From a checkpoint of a small transformer trained on Wikipedia: RMSNorm before each block.
Each number is 128 + 32 x the weight over its row's rms, rounded and kept within 0 to 255. Layers, rows and columns count from 0. Numbers have three digits each. The size before them is the row's rms in percent of the matrix's.

# layer 18 MLP up, 320x128, rms 0.0734, rows 305-319, columns 0-63
101:139121086142088080129060165107166120124131122136129091128131091115079102172109148106094087094139052145165120128126154147093187095153151113174122068135154097109126138124147203105130109150060100
097:081100180143079147119076156091149096121132106183057143118138143097158126209184201126135151126150119131175102170120130070119088145143156171138117103159120080138119111158145086153130111123107129
099:144143158116200118111084163147068076105128084206145139130159148183118061077156092064133119124142124179116113198159100051088114122138149113107119131069110166123168122189149119112099115122117111
095:133183138112107165097185141091135155170155095127078173168059149158140148102154046159151112109163158121146144166152144091097124125117101170129164141102085112100051107195151160170129122115080116
106:181156146111117159152207151152121144098102180161165119114180170078173061147118131100132144157146182118171223129178155106137182193165115123106124121157066124104115128115111138144061133118139096
102:187157182097118130142137121094121187152093133175125086150048144126120159152090171119117153148117114116167129115111122071129185124198124165163084089117111123053077132089162122143121095186122103
094:132092135125151029166156109156126121140106095148170071131100167046134059147090117095159083136130135109108181145097160087074149078139090129096112119108123100134117107132113107135142134122154145
105:149155088123108096109088178158145164124083136103136096130088146157120128150136112115101146197105152147086145161126166128110151133144161136102101106089064150113193064170132101118084073141169119
101:158078091171086138110137072123058163135112102161144067106086113109155070136148149111105141114154105186170157155118132132116124077082182081154156144166160152134163134060123152129153098157141157
099:162089061105137165105163087121068117125180135176106115066141145137107114126108172136137112175122084117118100159127160144081146133143128161106123156123118164105043124119131103157125166099127128
098:105154110106128107155163094120121118135132102068159154130128142124162139118081200138108078145150103101104182069136097119140087139112094086165105121094139138117122101089094161122067133150098150
096:092066100110054107141109121118148176147116176199108169092118172149074114144145166171101072138120138186107148112100135182104165099120099140115085096142167147062094123175138171125098136124147146
104:161122126110116195139161070174156124148099102158145133117153132148117094144126159137149136129146069134105163142140064069092154137117125149132078088087170118144118136075140111104102155128118183
095:207131143128077128126150111146177107143173132121114151111133099060135134142146139120067124064059094105140174119114102095099175125167151076196105083107064128179123126121141097115138089109130169
094:178147134149142100092135114109099131085094130105088156080112188188099138106175099139153128096083150093123100092104155115021103148166130109070127119146155135165117143121096178166212128143118125